config = dict(
    head_dim=64,
    bias='none',
    tie_word_embeddings=True,
    optimizer='soap_variant',
    beta1=0.95,
    lr_head=0.0169,
)
Each number is 50 + 15 x the weight over its row's rms, rounded and kept within 0 to 99. Layers, rows and columns count from 0. The size before them is the row's rms in percent of the matrix's.

# gate: layer 13 MLP gate, 320x128, rms 0.137, rows 129-146, columns 0-127
# up: layer 13 MLP up, 320x128, rms 0.145, rows 129-146, columns 0-127
# down: layer 13 MLP down (transposed), 320x128, rms 0.127, rows 129-146, columns 0-127
gate129 098:31 74 35 36 41 20 59 37 46 58 30 44 33 41 69 34 40 57 49 51 34 47 42 42 60 48 49 59 31 79 59 54 24 60 29 23 42 26 46 36 31 40 68 50 31 40 73 36 58 49 20 52 54 29 52 53 60 38 66 22 50 11 57 38 60 51 54 80 50 61 59 76 46 28 58 52 36 69 30 54 91 44 44 44 54 61 69 33 72 64 57 45 41 54 52 30 48 43 55 50 26 53 40 43 54 29 49 33 28 60 49 54 33 72 29 40 33 30 69 52 37 21 28 47 50 58 58 56
up129 092:61 37 12 39 46 32 60 35 42 65 58 56 44 48 48 36 71 62 61 37 71 69 60 54 44 35 66 57 49 40 58 38 27 00 62 36 60 51 41 61 41 60 41 63 36 31 45 55 27 60 50 71 46 68 22 82 66 18 77 29 68 25 39 31 54 49 52 79 53 80 57 55 63 67 64 67 68 42 59 40 49 47 43 44 45 58 70 68 45 43 36 57 31 46 44 69 37 49 61 54 39 62 39 64 51 46 74 35 51 41 50 26 41 36 29 26 51 56 59 54 36 70 29 42 54 77 57 46
down129 094:45 73 83 47 54 69 28 82 55 36 47 58 17 56 74 38 67 32 77 45 50 35 66 45 47 66 51 45 25 46 33 31 58 46 53 57 67 52 70 43 72 57 48 50 55 47 64 62 61 72 46 64 58 27 56 62 37 59 37 55 29 15 62 87 55 53 63 42 35 39 46 52 54 67 54 50 61 37 64 39 31 44 39 67 54 58 43 26 52 15 79 46 40 40 41 21 66 53 34 67 59 48 56 62 55 46 47 63 43 50 24 66 70 53 72 41 58 78 39 19 61 67 59 38 59 27 63 56
gate130 098:28 39 50 60 70 41 43 62 40 68 40 51 42 68 25 34 40 48 28 95 48 68 63 83 56 43 33 43 11 52 43 37 27 69 36 50 33 48 49 77 80 36 49 43 36 28 47 27 68 48 67 61 50 64 51 43 44 40 43 39 26 58 65 45 40 71 59 30 43 64 51 38 59 39 57 47 25 34 43 51 62 56 71 44 56 91 49 39 27 34 48 38 54 44 74 54 73 60 55 58 55 46 66 36 42 24 24 49 45 59 61 44 24 36 65 68 63 69 53 62 38 56 33 44 38 62 48 45
up130 105:64 65 60 59 54 39 38 41 54 57 51 60 50 54 69 39 58 38 65 27 22 68 19 68 33 33 51 79 40 41 55 50 53 53 59 56 44 64 43 49 55 53 27 58 26 19 49 40 44 18 55 63 81 45 55 33 26 37 53 54 38 64 58 52 72 23 34 39 28 46 76 59 66 47 62 50 43 60 64 33 92 73 28 34 77 38 67 56 75 51 64 67 60 47 44 53 54 32 34 54 31 44 58 58 41 41 50 34 64 50 35 41 35 50 30 41 57 63 53 69 64 55 68 24 80 71 64 59
down130 109:54 68 66 58 71 36 48 48 38 62 13 29 48 41 61 55 63 49 71 67 46 62 44 57 59 51 55 62 52 50 70 37 54 49 71 57 77 69 47 63 33 47 51 65 52 64 64 34 50 44 59 28 61 46 64 44 75 52 46 28 33 63 67 33 21 36 71 32 59 57 54 29 44 22 50 39 54 81 34 30 73 22 50 41 59 72 78 60 45 24 40 64 63 59 56 34 64 50 63 47 46 51 63 31 35 29 49 50 68 46 37 41 58 62 46 43 64 54 18 39 46 58 45 22 59 42 99 38
gate131 106:52 36 56 19 38 31 49 62 26 50 30 47 74 40 44 51 51 64 41 52 70 60 67 60 54 40 44 60 59 64 34 51 36 39 45 57 66 54 13 49 32 29 66 55 62 39 55 80 79 65 50 73 50 60 59 45 68 26 33 27 53 67 54 18 19 29 35 64 47 50 34 58 42 42 31 48 36 44 61 54 64 58 44 61 52 37 68 41 90 43 66 59 41 40 52 62 34 50 51 38 61 20 22 60 36 75 68 52 32 54 44 48 50 53 45 12 64 23 48 36 41 45 69 36 39 43 72 52
up131 098:71 56 59 64 42 46 48 19 55 57 56 61 95 48 58 36 21 40 19 30 34 64 64 36 27 53 59 52 50 68 63 53 75 73 50 58 27 41 43 41 73 44 21 58 59 48 36 70 72 46 48 51 63 61 49 70 37 82 58 34 30 43 72 29 77 59 42 27 68 50 45 36 38 35 45 69 31 40 32 37 57 34 67 52 65 36 46 39 30 68 51 29 26 32 60 36 50 49 79 30 63 66 37 45 40 60 47 24 60 60 34 53 55 33 41 49 69 50 45 58 47 50 59 37 48 64 36 45
down131 102:42 63 37 64 42 67 72 52 62 59 37 57 56 41 31 66 30 78 36 56 61 37 66 20 36 30 66 26 53 32 44 33 24 44 63 69 61 57 57 38 33 39 62 66 65 46 36 46 51 57 78 59 54 74 39 49 49 64 59 67 58 48 46 78 87 54 48 35 46 75 37 44 87 34 56 58 36 67 57 61 37 21 52 54 69 50 34 22 46 52 71 28 65 58 49 56 23 38 26 52 35 30 54 52 62 47 43 38 43 23 37 49 36 44 28 65 53 73 61 41 45 55 53 59 70 26 42 25
gate132 102:68 20 42 56 22 55 54 47 66 76 59 74 62 51 31 49 72 58 34 29 56 54 62 54 25 30 30 55 36 58 27 59 71 68 41 40 44 45 46 68 58 47 72 53 41 45 36 52 50 66 26 72 70 58 34 36 59 43 56 58 29 42 27 40 31 64 62 55 57 18 55 48 41 30 80 50 73 65 63 50 64 77 63 81 50 64 36 77 30 41 46 30 66 31 29 31 60 60 60 50 48 30 57 31 58 31 77 61 52 33 55 66 46 26 67 40 49 57 51 49 55 23 44 54 67 50 41 52
up132 109:40 48 35 54 65 42 86 41 33 37 45 48 61 47 68 49 38 51 47 69 61 57 49 38 38 51 63 34 43 43 52 46 61 29 59 50 52 54 20 55 38 48 33 44 22 73 78 50 48 28 60 25 19 48 89 66 44 72 55 70 55 41 48 47 63 64 68 41 75 42 64 72 50 72 57 32 52 49 58 34 59 53 44 22 39 37 71 46 43 43 54 66 62 59 57 80 26 41 51 36 58 49 50 59 46 42 45 39 29 56 74 30 34 55 27 37 69 45 52 34 27 52 39 55 59 95 87 65
down132 101:48 44 40 47 71 66 41 54 69 72 72 33 47 76 80 19 48 29 48 57 46 56 53 28 81 27 53 37 41 50 43 38 36 55 43 49 73 46 23 30 44 49 50 41 46 49 69 27 62 48 59 43 48 63 59 48 64 48 41 78 55 37 42 74 46 47 44 41 50 63 47 61 78 49 38 33 44 86 76 75 15 57 34 22 38 44 42 54 53 51 64 43 71 52 64 43 49 54 41 45 60 87 51 61 64 65 77 33 25 46 37 42 49 48 52 30 51 72 41 36 23 54 65 61 76 40 70 38
gate133 102:51 76 43 55 65 70 36 48 51 41 82 48 55 44 42 66 48 41 38 55 71 65 41 35 77 48 47 00 43 82 54 79 83 54 46 47 27 51 52 47 38 40 22 64 59 73 51 54 61 67 54 34 59 50 55 46 50 60 65 60 64 58 38 47 30 59 58 53 50 49 37 58 33 20 65 62 50 52 72 40 42 53 66 60 75 28 48 41 50 51 47 44 85 67 45 34 59 53 43 44 66 78 49 39 54 61 08 55 14 42 49 39 36 39 66 61 35 47 40 68 62 47 68 62 47 47 59 68
up133 103:74 84 48 57 46 36 46 64 41 69 57 03 61 53 40 55 58 22 50 51 46 31 33 72 54 60 58 46 73 62 60 24 55 30 66 55 56 53 70 28 33 27 43 52 51 29 38 49 46 35 59 29 62 56 56 32 82 37 19 66 47 33 54 52 18 56 82 42 51 68 52 39 60 41 51 52 53 43 34 50 34 59 52 64 17 58 36 44 66 83 61 44 62 51 42 55 55 49 87 24 36 55 30 53 40 45 46 39 41 23 40 24 36 64 46 61 54 27 56 48 53 48 67 47 47 52 52 66
down133 109:42 31 53 26 32 48 54 47 33 50 39 23 70 95 61 43 19 49 52 40 64 38 50 52 59 73 61 60 65 27 41 36 43 66 50 65 45 45 45 68 71 64 60 52 71 29 46 66 52 32 28 50 54 32 55 42 64 52 27 64 48 60 66 67 59 44 36 84 53 64 47 64 41 72 39 44 36 64 45 53 28 62 48 38 41 57 44 06 43 45 33 42 33 63 61 61 40 37 74 33 33 52 94 32 60 54 65 51 58 70 57 44 54 67 34 27 49 46 26 57 54 44 48 64 26 45 31 67
gate134 093:29 62 40 30 41 66 53 70 73 42 64 56 52 44 38 30 85 60 53 38 57 41 55 47 40 65 67 31 57 42 55 58 74 50 39 54 22 58 60 58 58 31 53 45 56 69 36 37 52 31 55 37 55 71 63 37 67 45 54 61 67 43 46 29 49 58 76 46 24 75 54 31 79 22 67 62 24 58 68 63 34 36 75 40 58 22 59 64 57 30 60 64 61 33 43 54 35 30 55 31 45 82 53 48 35 63 41 36 33 60 44 54 47 59 55 56 59 39 32 76 43 67 86 32 62 54 55 16
up134 097:45 47 45 72 41 65 50 53 46 78 57 68 31 55 49 73 25 42 47 38 76 21 34 45 55 64 55 62 64 23 51 34 68 55 53 53 38 71 59 35 39 31 48 51 60 68 57 26 30 41 54 36 47 34 64 61 58 82 03 25 40 51 39 45 36 59 44 47 71 49 31 49 68 52 38 56 41 47 69 49 11 54 48 59 58 34 25 60 37 61 63 57 78 54 44 31 52 43 45 13 71 49 43 51 57 59 45 53 20 48 33 61 49 30 64 86 48 40 65 42 56 57 66 59 54 59 54 22
down134 094:92 39 44 56 54 41 35 42 41 51 17 30 66 56 75 63 50 53 52 56 83 62 39 50 48 49 61 49 12 75 44 61 23 58 47 49 61 48 48 63 69 74 37 38 59 48 52 55 60 49 33 35 38 51 26 58 27 55 63 44 54 44 56 71 43 33 24 63 53 37 57 63 39 56 30 57 49 42 44 59 48 79 49 70 36 65 64 55 50 26 32 46 26 35 45 49 56 58 47 81 41 46 53 39 69 08 56 58 85 60 43 43 62 48 40 32 64 64 45 40 41 36 45 58 41 52 50 98
gate135 097:64 27 66 43 37 49 40 83 38 57 40 44 33 54 75 43 37 26 48 43 46 35 76 65 80 28 57 19 30 53 47 49 52 30 69 52 62 70 50 62 51 22 79 43 60 49 63 36 11 44 76 57 47 44 29 58 42 38 64 45 44 59 43 26 57 60 62 57 66 57 37 62 31 35 50 24 76 55 29 32 53 75 57 46 67 21 44 72 50 47 47 53 40 82 49 42 48 75 58 48 39 29 62 48 48 47 68 39 34 42 64 51 58 31 60 81 29 33 42 44 40 60 47 55 28 43 44 52
up135 104:73 62 52 16 32 70 32 55 18 74 29 57 41 42 59 63 35 30 26 66 29 61 69 54 61 68 23 53 43 62 53 32 22 60 06 52 47 48 57 54 54 43 76 55 50 29 47 66 33 69 59 10 63 72 60 57 60 46 58 20 64 40 58 35 45 48 51 40 44 53 48 55 59 64 37 47 48 44 51 50 83 49 46 58 62 28 59 74 53 80 52 54 36 54 54 45 75 49 62 32 68 48 44 63 50 38 73 44 38 44 43 38 46 37 67 62 61 41 58 40 61 30 42 79 58 55 27 37
down135 105:21 40 68 61 50 40 32 39 66 27 38 54 67 53 59 31 53 59 44 65 56 60 16 61 48 32 50 38 42 83 44 63 64 42 59 50 60 64 67 48 40 54 50 41 46 48 54 46 51 47 44 57 49 61 28 78 32 68 31 43 67 88 57 10 69 55 61 35 57 57 28 53 44 24 58 54 70 57 40 29 52 75 61 42 49 19 52 35 75 52 51 59 53 59 44 64 60 73 38 56 70 36 50 23 49 61 34 61 45 69 60 47 44 22 48 41 38 57 79 34 40 23 73 29 55 78 67 54
gate136 084:43 49 45 55 34 16 43 42 31 40 37 56 60 75 20 49 38 47 45 59 55 50 64 44 54 76 64 48 50 25 43 58 61 73 44 62 48 49 35 10 38 61 73 57 36 52 77 29 53 45 71 64 57 38 34 54 74 60 39 51 59 49 69 56 56 52 24 24 55 24 66 49 88 34 58 55 53 42 59 47 72 58 51 42 49 61 65 48 47 55 73 80 22 39 85 44 41 55 60 55 22 74 40 62 65 44 53 25 51 68 49 41 67 74 65 27 47 42 40 49 50 73 24 48 49 71 48 48
up136 089:47 51 29 53 43 43 47 41 49 35 41 33 32 34 55 55 53 37 67 53 72 41 27 52 26 21 38 69 36 54 71 39 51 63 56 47 39 31 49 43 20 40 40 74 57 50 48 49 57 51 62 16 71 24 51 49 77 31 55 34 48 63 65 46 48 30 40 30 68 48 70 64 26 53 42 80 55 64 40 08 61 70 55 48 43 36 75 77 61 48 68 54 57 48 75 35 59 55 36 69 57 31 47 75 72 79 61 39 42 28 61 54 20 34 36 31 26 55 51 40 49 41 60 41 54 59 41 41
down136 093:81 50 91 49 45 67 51 49 72 56 58 57 67 50 68 51 21 36 47 51 56 30 71 48 53 52 48 37 69 90 40 37 48 49 67 47 47 67 42 44 60 52 58 57 60 40 48 35 31 36 31 57 25 72 46 80 39 61 43 67 60 34 36 45 55 65 41 76 58 41 41 45 17 75 29 36 39 19 50 67 35 26 43 72 40 58 16 47 41 55 26 34 65 56 35 65 45 30 56 49 63 49 50 28 37 72 44 30 17 23 53 53 57 41 62 46 66 57 61 60 43 45 46 66 41 46 46 58
gate137 107:51 16 61 31 18 67 37 68 37 62 30 30 73 50 67 35 41 64 43 59 60 70 71 43 61 57 37 27 38 79 46 64 46 26 48 32 38 54 60 56 67 20 36 78 49 44 44 44 30 69 47 49 72 52 44 58 57 39 39 75 43 51 30 59 46 56 28 28 27 60 14 64 78 51 78 62 41 75 43 46 42 40 65 50 44 64 46 47 56 66 47 64 49 70 52 47 62 64 53 57 47 53 49 71 37 32 48 62 63 50 26 51 82 27 20 41 50 36 37 41 51 42 43 68 62 60 38 36
up137 101:51 45 45 43 42 73 19 75 74 50 63 15 45 34 64 81 75 51 52 56 58 67 52 61 74 58 35 84 37 83 45 66 43 42 65 53 54 51 80 14 41 50 50 66 59 51 44 57 50 36 46 50 45 41 37 16 48 57 46 44 70 76 80 49 30 53 65 70 62 63 45 60 36 38 55 69 58 52 34 44 58 67 46 57 33 60 58 60 26 21 61 55 55 38 23 38 58 44 35 42 45 68 40 64 73 62 46 67 28 58 81 47 47 61 58 50 43 42 42 61 56 61 56 70 75 50 47 41
down137 100:39 38 41 40 30 66 69 54 57 58 75 49 44 50 43 56 60 62 54 42 58 36 62 52 82 58 33 50 36 49 86 66 73 27 65 54 44 49 17 25 39 44 60 31 57 62 38 31 43 61 66 13 72 55 47 37 72 52 58 59 39 41 31 66 58 38 50 36 66 47 52 53 45 30 62 64 18 69 56 60 55 84 49 58 66 61 52 47 37 65 67 59 51 48 21 29 04 34 69 41 74 47 49 58 37 69 47 45 67 55 59 19 46 58 52 40 26 51 35 41 70 51 57 35 53 76 46 48
gate138 108:54 47 83 44 44 51 65 42 32 55 69 54 49 29 39 37 48 53 57 59 60 50 70 31 50 45 64 73 29 53 59 38 35 27 81 40 50 53 12 40 61 36 42 78 59 55 75 56 61 66 48 47 72 73 28 52 49 71 75 65 54 55 68 35 38 43 32 42 69 33 50 45 36 36 11 24 65 72 46 58 41 79 41 54 61 42 47 45 51 27 45 65 49 63 54 63 67 59 54 61 23 56 30 80 50 35 62 65 56 35 53 57 63 48 73 44 58 57 37 22 40 32 70 70 21 48 50 59
up138 100:43 51 37 56 27 79 35 26 62 43 43 45 64 54 43 63 37 60 99 60 27 34 53 53 72 71 58 37 28 54 66 50 47 38 71 39 45 22 34 63 43 59 55 16 41 19 38 43 41 48 40 56 41 36 51 51 25 56 36 36 43 62 63 37 31 59 69 35 50 56 57 44 56 41 44 84 39 73 64 56 51 67 39 47 35 31 63 56 67 49 65 68 31 46 60 46 55 64 75 56 67 60 81 38 65 35 50 84 50 66 36 40 44 60 52 79 38 52 30 45 64 36 63 43 48 35 21 58
down138 102:35 28 05 40 52 63 48 55 47 30 36 56 40 29 35 69 72 47 51 39 75 35 53 38 50 62 72 55 29 69 53 81 39 35 42 53 43 31 52 76 42 44 61 38 38 83 41 30 61 58 54 54 64 45 31 55 30 67 40 25 56 39 28 20 45 48 46 57 73 32 64 58 47 71 55 56 64 44 51 77 31 58 48 66 39 54 38 57 27 46 46 29 42 21 67 30 47 36 77 50 71 50 52 38 50 53 47 51 79 31 52 35 23 54 50 67 37 51 56 16 48 46 53 60 26 48 35 58
gate139 105:23 57 52 81 32 39 69 60 32 61 47 49 51 31 48 41 72 42 39 45 37 41 45 72 48 45 54 70 59 63 26 62 65 48 61 36 67 53 20 50 50 60 32 43 68 58 57 57 48 83 50 56 48 55 71 56 66 60 38 40 33 49 63 67 52 51 30 52 51 42 77 46 86 38 44 47 55 70 47 86 71 60 36 70 65 23 67 58 42 37 16 70 48 30 74 33 64 39 53 53 47 24 22 66 49 32 47 56 39 20 19 31 54 49 60 43 57 48 35 29 43 23 37 44 64 45 38 51
up139 110:19 41 52 44 18 77 72 52 67 37 39 69 43 51 43 41 45 49 65 58 53 56 74 56 40 31 12 51 41 29 26 73 28 83 51 33 46 47 51 44 38 43 56 46 44 27 57 37 46 41 55 42 51 37 29 63 40 51 39 44 27 43 51 26 58 62 61 45 37 28 39 35 19 65 63 48 90 56 48 50 39 58 42 73 49 48 65 34 43 22 46 96 88 50 62 46 52 47 63 66 45 58 44 57 48 21 46 48 64 51 55 68 36 59 47 53 31 61 32 42 34 53 47 56 21 36 49 44
down139 098:19 62 31 43 48 43 48 55 45 51 39 72 24 47 47 44 40 70 66 53 29 22 52 63 80 31 58 51 43 38 67 52 67 56 50 75 56 31 54 28 23 47 30 46 79 53 74 38 55 38 31 43 47 57 37 49 35 41 50 36 37 53 22 49 67 36 46 38 65 22 50 52 54 48 41 25 76 37 70 51 29 73 45 64 55 52 34 46 48 32 59 37 36 55 22 60 41 71 62 55 50 59 65 44 70 44 79 72 15 41 41 53 48 44 36 53 58 68 44 46 63 62 22 47 55 25 10 54
gate140 104:54 63 53 68 51 39 60 60 40 24 42 57 52 54 66 51 36 30 37 22 75 51 20 53 75 45 49 63 65 51 49 49 18 68 78 37 48 45 84 66 38 28 62 46 58 27 72 52 52 53 36 51 38 53 47 37 42 71 71 78 25 52 46 50 61 70 71 46 54 57 48 76 51 38 53 36 50 33 49 65 53 56 87 15 91 40 49 38 65 55 32 27 70 44 43 49 42 58 40 37 32 31 47 40 65 30 51 36 40 29 69 64 56 33 41 38 47 50 47 51 49 43 36 40 46 38 82 66
up140 123:21 59 18 53 32 47 56 47 62 42 41 52 48 55 51 51 24 56 45 32 29 55 62 64 57 39 53 89 26 49 63 60 27 67 50 55 28 31 38 55 67 53 65 60 64 44 50 36 80 44 42 61 33 53 67 61 44 71 46 47 37 52 42 52 54 71 54 51 18 26 32 95 29 42 36 63 07 25 38 48 57 30 77 49 56 55 68 60 53 53 69 57 43 55 76 44 51 74 31 53 57 57 62 54 67 53 56 65 59 23 81 47 45 51 51 37 54 62 52 61 66 71 44 50 53 60 46 75
down140 115:40 58 25 57 56 45 82 55 57 46 59 26 34 61 73 44 46 64 47 20 54 65 68 40 57 61 33 57 62 47 38 64 43 43 81 48 45 46 59 85 44 62 46 45 33 40 80 57 35 20 55 76 47 59 69 54 37 59 67 26 40 63 52 30 99 53 47 50 44 32 78 85 64 37 49 38 41 52 57 54 28 49 78 59 59 61 67 55 65 60 37 29 75 44 58 49 45 39 38 80 56 53 38 52 55 45 57 32 45 34 82 61 47 39 47 51 44 49 35 37 62 58 35 32 52 46 53 43
gate141 100:48 65 54 50 35 50 42 52 41 10 56 46 69 40 45 24 28 46 41 53 66 34 22 34 61 50 73 49 64 58 34 79 30 47 61 50 56 40 54 77 53 16 58 47 40 27 53 52 75 47 45 43 64 67 42 72 45 48 48 44 47 54 39 30 49 41 49 39 47 74 73 63 54 61 49 46 62 44 50 31 12 56 44 33 23 55 29 61 16 39 73 33 72 50 37 50 47 39 56 42 58 54 32 42 74 57 69 33 85 85 54 50 72 52 56 47 29 59 24 57 56 57 73 29 36 46 55 56
up141 108:44 71 46 66 49 44 58 48 60 49 56 44 55 53 77 45 25 18 43 52 71 49 45 64 28 55 60 20 43 59 19 52 41 51 68 49 41 54 32 61 70 31 56 68 43 49 47 55 37 49 50 48 62 45 49 68 65 47 58 52 58 68 30 42 40 26 57 42 58 48 73 54 38 36 47 63 61 18 72 45 36 50 41 34 60 41 50 36 21 51 70 44 53 68 39 32 58 62 58 63 59 63 81 42 48 64 66 14 66 38 54 95 70 91 81 23 59 50 43 69 39 54 50 28 34 72 47 52
down141 112:52 52 35 65 54 40 35 31 55 51 64 37 48 52 56 76 35 50 48 24 54 66 79 53 43 30 46 32 53 57 59 49 30 72 64 62 59 61 21 60 32 52 11 42 30 35 67 69 54 29 65 36 33 28 51 61 61 47 46 55 88 47 54 61 36 61 39 64 39 31 39 41 71 58 60 65 51 51 26 41 51 68 47 28 34 47 43 57 50 72 52 68 61 53 76 52 57 47 45 50 49 41 83 16 47 58 49 52 17 53 52 80 36 69 54 36 53 49 86 45 72 37 58 30 41 24 58 37
gate142 094:42 47 69 17 42 52 71 57 34 69 51 35 54 57 69 59 35 36 80 45 55 69 61 54 52 32 50 43 55 63 68 29 33 50 44 75 32 43 52 75 61 44 27 34 30 83 45 62 71 47 41 41 29 53 91 61 44 23 55 33 62 49 64 22 29 38 35 42 28 53 56 64 54 42 46 33 61 39 92 50 38 41 49 29 45 23 41 30 61 50 54 19 69 61 50 66 61 37 32 53 43 77 50 59 67 41 38 50 75 35 57 54 63 54 33 64 44 66 53 40 40 59 62 63 45 58 60 61
up142 100:52 67 55 61 40 56 60 74 43 57 50 48 27 59 45 86 59 34 63 34 25 67 79 53 44 33 28 57 59 58 56 72 66 57 47 48 46 44 59 69 48 55 40 38 37 63 35 67 38 44 56 55 48 53 68 46 33 37 81 53 44 45 40 49 38 58 52 12 62 44 79 60 14 55 67 65 37 34 34 32 38 33 39 36 70 39 45 46 50 86 71 36 21 44 40 42 74 76 44 53 64 83 55 70 77 63 47 53 51 51 43 52 57 79 44 39 37 60 46 65 30 49 61 40 41 42 45 85
down142 105:51 60 31 50 54 43 56 70 43 29 50 61 43 56 32 54 55 46 44 45 46 74 76 62 66 55 73 62 29 40 39 43 59 47 61 50 52 69 75 53 21 66 40 44 66 55 45 49 27 52 50 50 38 39 68 65 50 28 42 63 53 50 58 42 06 66 42 25 61 40 84 69 69 50 42 34 44 67 34 58 42 38 56 77 89 54 70 46 61 85 51 66 33 57 66 60 35 56 68 79 50 62 81 53 67 55 59 53 55 38 41 61 54 64 63 57 34 50 31 48 13 35 41 30 53 38 20 55
gate143 095:39 66 19 41 54 64 55 48 51 61 41 46 28 28 32 65 46 49 58 52 62 31 48 60 58 70 77 81 75 53 68 72 37 62 24 35 60 33 58 60 54 53 49 37 54 50 37 68 23 58 48 40 64 84 74 51 42 35 38 34 64 36 38 58 73 38 38 38 54 61 21 67 26 61 61 77 34 50 79 58 50 32 42 48 64 51 73 30 89 43 39 30 41 39 55 26 67 47 46 50 68 46 39 37 48 33 59 46 33 42 63 51 84 43 52 64 37 48 62 64 46 31 56 50 56 44 76 62
up143 092:50 68 70 29 54 61 58 28 71 47 35 56 12 67 24 12 60 49 47 60 58 47 31 51 47 40 39 37 39 45 39 77 28 51 50 27 42 39 28 53 43 39 58 68 47 47 49 66 30 28 31 46 60 19 49 41 62 43 66 89 67 64 63 57 60 38 45 65 46 83 64 53 51 64 46 18 44 40 33 39 58 67 56 59 71 41 42 60 46 74 43 51 61 37 38 66 68 50 32 77 46 47 55 58 51 42 56 76 56 32 51 57 25 36 45 45 57 54 42 68 75 71 77 46 61 23 53 46
down143 098:37 37 38 52 81 17 74 43 37 33 26 29 47 62 16 68 61 43 46 59 34 73 55 42 16 65 66 40 51 32 12 55 57 54 39 42 58 29 65 32 47 59 63 72 47 15 49 37 54 54 49 41 46 58 70 69 27 39 57 59 66 28 48 52 56 55 51 59 53 33 39 65 76 73 39 63 66 51 45 89 59 66 54 56 53 50 67 52 22 43 61 60 46 54 43 52 38 33 49 38 55 54 36 64 47 33 56 51 30 55 73 41 49 39 51 25 42 57 49 58 42 28 70 51 20 77 59 46
gate144 098:61 68 32 50 15 27 64 52 18 60 38 80 59 39 54 73 66 67 48 46 65 44 39 45 60 56 68 83 57 43 67 61 48 45 53 40 57 17 40 52 66 35 57 54 47 21 53 68 46 52 49 60 39 55 37 46 42 64 46 39 48 63 62 38 68 26 40 42 49 84 21 40 20 64 42 78 53 53 57 57 57 45 59 32 49 60 53 42 55 62 55 56 61 58 78 17 49 64 76 46 41 17 59 33 58 25 46 65 62 43 55 59 32 69 45 52 50 44 12 61 39 52 22 30 53 31 56 55
up144 096:54 44 64 53 69 67 56 52 37 48 35 29 62 66 41 54 55 67 62 35 57 69 43 63 17 47 54 30 50 68 77 48 50 52 33 72 50 57 84 35 67 43 48 58 60 56 41 31 43 20 67 16 36 38 68 59 49 51 54 71 78 46 57 54 53 53 65 47 26 41 60 72 54 78 56 23 44 57 61 45 61 44 47 56 31 50 34 46 59 68 51 77 64 51 42 61 61 54 38 49 40 38 60 33 37 31 38 44 58 32 52 76 87 72 73 51 66 26 62 46 48 61 60 08 64 66 65 74
down144 088:35 45 41 59 36 36 22 34 64 56 36 64 24 61 46 38 57 45 48 47 46 30 60 39 75 26 36 26 40 19 53 58 93 61 52 24 24 51 47 56 52 57 41 41 43 51 50 66 28 42 42 55 73 58 59 42 18 54 43 32 54 34 53 26 27 56 40 47 54 26 66 48 60 70 66 69 50 37 58 53 42 65 76 50 48 21 55 24 35 66 58 47 52 40 56 39 30 69 54 72 40 42 65 51 68 51 58 64 45 51 49 41 56 24 54 50 53 40 28 51 56 36 35 55 57 29 27 00
gate145 101:78 38 73 63 25 43 46 64 45 61 55 54 53 54 56 39 33 81 20 61 40 55 50 54 45 33 73 43 47 66 54 82 39 30 38 27 27 60 34 45 47 50 57 59 50 41 56 68 44 62 28 49 60 67 60 32 46 56 73 64 34 64 80 32 53 51 48 34 54 33 35 38 29 46 79 74 28 42 38 45 62 60 54 26 55 36 52 41 51 40 38 41 56 63 48 48 60 80 38 26 46 48 34 12 51 59 47 59 33 48 56 56 55 42 66 36 83 93 73 64 55 52 66 68 57 32 46 67
up145 101:33 46 50 62 81 50 52 59 71 56 65 65 50 44 57 50 46 42 67 40 50 70 35 67 60 62 41 49 66 48 49 55 37 72 52 82 56 56 47 60 54 32 38 66 42 45 32 04 46 27 55 34 57 44 43 70 55 46 57 42 42 60 46 53 66 35 52 13 33 59 49 45 35 35 61 40 31 59 75 36 48 35 32 47 52 79 65 65 57 20 54 36 77 18 45 64 52 15 37 37 14 59 68 48 61 61 65 48 57 68 73 28 52 29 14 46 42 30 52 43 34 55 43 54 38 57 64 62
down145 098:44 73 32 40 55 27 43 55 41 81 56 18 30 36 69 60 50 50 54 66 24 72 76 52 46 67 52 54 52 41 53 36 32 20 54 51 39 70 40 65 60 72 53 27 47 57 69 21 56 30 36 55 48 28 40 58 81 59 42 34 81 46 67 62 09 43 45 38 41 50 50 54 11 52 52 72 52 52 70 65 88 54 62 37 23 81 66 48 61 51 39 59 63 59 47 71 49 45 26 58 51 53 57 47 59 44 48 38 42 36 52 38 50 62 42 36 51 35 48 54 25 35 51 59 60 58 35 39
gate146 088:64 66 67 55 36 38 69 61 44 37 48 25 83 37 58 17 77 41 26 76 64 26 64 41 39 51 36 27 54 31 53 77 57 76 62 62 61 81 45 33 58 61 33 54 32 35 58 48 68 61 32 50 65 41 26 31 58 41 41 45 45 22 77 11 47 77 36 63 42 55 50 49 38 37 51 63 67 65 40 50 47 33 58 57 62 36 73 30 40 59 56 48 67 76 40 74 39 67 43 22 59 34 44 76 49 52 46 43 52 32 58 47 44 54 47 46 61 43 38 36 27 47 40 48 52 52 53 68
up146 105:29 53 34 35 42 38 28 64 57 60 70 92 26 60 30 50 49 50 64 38 38 64 27 27 62 54 57 62 22 45 66 50 41 54 56 26 46 33 54 67 42 60 66 70 68 50 59 47 39 52 54 49 34 77 91 72 66 67 58 52 60 71 24 68 62 15 50 28 51 54 63 55 46 42 55 60 53 63 57 62 45 47 40 44 37 41 54 68 58 44 36 37 50 36 13 30 73 55 66 70 20 45 51 34 30 51 24 68 38 83 38 55 47 73 37 50 46 44 44 68 50 41 51 52 45 56 57 41
down146 096:76 49 50 62 51 54 58 38 47 25 45 40 76 44 66 57 58 68 35 59 49 30 60 70 38 31 53 28 64 37 48 45 35 28 43 81 57 64 41 50 46 48 44 60 41 37 45 47 69 32 46 35 53 35 32 23 43 51 60 32 52 56 70 51 56 64 60 54 46 44 54 66 56 60 58 49 51 59 13 44 47 51 77 93 60 38 77 26 27 84 36 48 41 59 72 59 32 41 39 29 53 57 67 88 68 53 22 48 50 23 52 48 41 53 71 40 56 24 40 39 39 53 45 62 82 64 52 75